python train.py --num_hidden_layers=14 --hidden_size=192 --num_attention_heads=3 --num_key_value_heads=1 --head_dim=64 --intermediate_size=512 --vocab_size=8192 --hidden_act="swiglu" --norm="rmsnorm" --norm_place="pre" --norm_eps=1e-05 --positions="alibi" --qk_norm=true --attn_scale=0.178 --bias="none" --tie_word_embeddings=false --parallel_block=false --extras=["local attention windows", "gated attention", "capped logits"] --init="normal" --init_std_qkv=0.0461 --init_std_o=0.00872 --init_std_up=0.0461 --init_std_down=0.00534 --optimizer="adam_atan2" --learning_rate=0.00216 --lr_mult_up=1.33 --beta1=0.9 --beta2=0.99 --lr_head=0.00568 --warmup_steps=200 --schedule="wsd" --decay_fraction=0.76 --decay_shape="linear" --final_lr_fraction=0.1 --batch_tokens=32768 --max_seq_len=2048 --doc_mask=true --train_tokens=177100000 --max_steps=5405 --dataset="wikipedia_en"
Each number is 500 + 25 x the weight over its row's rms, rounded and kept within 0 to 999. Layers, rows and columns count from 0. Numbers have three digits each. The size before them is the row's rms in percent of the matrix's.

# layer 10 MLP down (transposed), 512x192, rms 0.115, rows 268-272, columns 0-191
098:476486506480500506510515519521449540457460491495482467463495497496518525506510531509526514510482514512538533492508499495521527524537485498467492474503509448522469517488514546510497466513510511506532560538506483489515513499506527489496418485462500505498456478535513501495517434521520491519528493510500548532452503475537477509488436526460497519516509511521562512505485482504483564518515493500481517480523502539495501492514521508505524497485558567471514501470520510518474494522500502519503514417502504484504500510467497510495526494503492503539497458496484495451489482507509492472
131:538503486510471511495542484518496524507555529508498496487503493528530501529462532491491479492503509515511511532448509545529484477504494513492516498467474497485538477542498471521462507492527520465503525496478468495488499520503489495508523505485486477498502478502517501448481458470488487483473495498525541463503514538495504525479503488489568495492523512534503521458502506481505499486499519516513467449484550478521522478496516541512432517507539475483541479537493534490488451507466512490475543478544529523528538473473529455565478436516518474484495476529506510487498534496472511545
101:551461516506528488526517511461490500492453524488502481544523527458515486456524466501478514510521477539503531522495526479487510506473465510477510502470458502483522505509472513481521459504509498496496498459479457447496462531461513498448505480502479475479497459488493482505471504491442475506483493467471513491483470525529514523489525482475487503480524477510533511524514538507535497480507484577495437464544481491477545471498500530525490450456511478480505457510492532504493471492460541477511470526516529516494506489513511442515482529503508492525522484471502501532487520522500465500
102:479516467522500516496498490476452506462535457532481480510463529492516474456534497467498505575522472502477474504464490513493505450509521521517494535576475473498531545483486511523516527472467496517497497515527472506503514531480500491501504524536507519511523453523537480484490517510502491505524466515469479461547502517507511504489485478488522516476524510503480473474444484520473478518489504504478498496476501587456493523490510491482579523498501503532551535492485497500493517510525484491501513517531504500492484521506520531540506458521461523511493460482525483499499447515490526528
112:541492501472512536558538500447506517498519497477479487541494504480483520520512561496521487538470487509472489506534548487541496497537501472501449534455521523504487498511503515475436511499499509488502550445525518517531535484513568499487474503514496488513438538508524522523509532500463519501514509504451501493475520470503488497544473493491490510477483509482462493532509464478494517489513475488508505554471518459506488465456486475480483496495498510531519513512467487506486481486544537525500504490475517505505520456478508499512512533526504536474544542479507526494502480524552509486
# layer 10 MLP gate, 512x192, rms 0.153, rows 269-273, columns 0-191
126:524468477528486519486520469529500500527498477512491505462484515511556534516459540509508504508484496497484514540440523537507513485531515497509552498511508484503508472521526510522516499476526482468519488494475498459501497470505493495504514527491478507519494490512520489512488438436497512500457501502530473464497526507516541528492511506494559481499492486530514506418494547485503498450518538516525465441517553520529502498473486516527520481483489506467513520522487525515476465522501525484477506476560571530511502514510530455533465462487515512475474488536500518507493530495477514505
104:510519493521473520494474478490511523556479514543523461472523501486507545529484500482449450507508532502517478473490501503526502522522506478469487486486516520501534478510484501471505518494491463500513469522551522498500502490489511482519480556512508539510546537465516491527494511451514497480521462486482469487542498520463517485445529519565484497522494499480473508484490484526529501494509528478498495473489534489528476484523493475501517561508484440527483538495524487482560513513563483498458488494494486456487510498536500489537469517496461565519508473498491496481455483520482518466
099:514482504498539526499503497485482533498499495500471516511495528479487475509475521501466468465525525488545463480475539463460536514489525472527488513489501522467485529491485542501534514500519489490525510485518439471544492505506473520509517528467454495521510484514481528469519451499522490508480501549519467523511525524468501503501511504462521485521515503499509484485460472521459528488483578514528535476482507491448511510472495514515496568426515493517492519547478499508523451506537506453497519493511491520469475536517507495503487504509513456512500543479490512444450497470508485479
112:504505501497476532486531470504562495462472482513531528452466503457519482511485489536500523466447510503543507537499460503460471467499536523470526474555499505481547512460509506499487509508524515550532474519455460523512485529465543524509489475493495504542538473479525485532520460484539522481503496514475490477499482506544465554507539503492532479469475509529490529460509508449517447478505490521501492484515556526500519524521459519475553497508491482486499495490486495529502479513500464476479490500473515450480516488499511506478505518514498492520472501512464500485492525475510513507
102:525468505481451506480490479528494502510492491500488474493493466499520523488442476536467513461506490482499479507476481495508534479491498506578531511523478495474529464485484544466496523502532534508530504462566484492533521476553487502533494529466493489475525473500515485495473465459524547508470477520544466510541475476502485435459504518518490476509506474481487492478502501542544507485485529496488458493518524534510484524522505464484512496468498544513522483474472471489557521503552522488473525498481533508470487511490510490492529493482537485510479476433507479485494481509511487493
# layer 10 MLP up, 512x192, rms 0.167, rows 269-273, columns 0-191
115:501479511509516503503461517492532467497520461472518521511513477501489484474521509492530518493472508495481494530538520495525531520481478514525509523424537491518494522508482517460495508507462488541496519520548543491496464498483467505490496514513488550519484543478548488494517535526466499516529528484503511515512513505429533504564523534509461521489475473495506506517521475531492530505463458471489544551465489499480454535512512470474514481504480477513474516489504470520493535468494508550480472520475499506497498495540455539493525514510470489513514504514519474473514496532567454480
096:542487491513514487495515510495493516459493524483486539478549449551435496501505511499496468475493539506453476518527510520517483543492544518478507512474537509583475487502511478494472535472514531539488505488522532501502495479501512515489520459502507523562510486550518471515523501462482521515497504492554449503471507483506485461497526537517495482499504498505508520487487471508504482542508500501460454491489495522454513515494493499496540498502483473515508470519510497481532502537540495493451466498500500450499516487554530524526536522523507511495513497549532530479520515548481540490
103:511491512476463474458482472488494509499518484519557497495472494504541523461483438495500495532504542516472478480529493505480496497473460517494452489504522522531506509485512540490494501529485473503473494467475507506485522539572500482531462511512495492468481480505518504509509456524504520473482486504541502482511486464484501478457490502535525464440459510495518507449493501506493479538511530528536494470478512518492507554511530482450542500520500487460485520499488561517513501486532517480483506470448455495492536498513475512532434531492465507501476516483513520472503471521525520469
115:455516496468477514475541493565506505527476498504503481465478501491499494497525500498519522536529499513546495527522506518442485470515447534523487461494502495545516549466527502488490481531477522507511473506481481485486524521451511488520472511551472461526551466499505481509487464461525486492447445511477484505525512516455466509493497510490485496494459512490531473523503493480503465503493501544473503477507531498491489520493526476476539443516509498494512505495510520519498497537516467512499493520466522474469503504552502515526504539487497474483477439520452523462542486495509459539
101:544504518513529491459529523477497495495526484492471532509471475521529492536498480538507508485522502494470483507482517480508470509451516507503486506477540448479502494519440504462476530458501554490499491513515442517490467455553463494502514516459465525518485511549489473482503524490483472474498475509485496504499477465510484482527530441493489475516518489487482508514511495490501519507447518480517503532490525538476503498543485495496437451491505540504528504509464476493541508533479457472527543497498546519496507534486534543505502503514522442520514517459485466519531472515495506502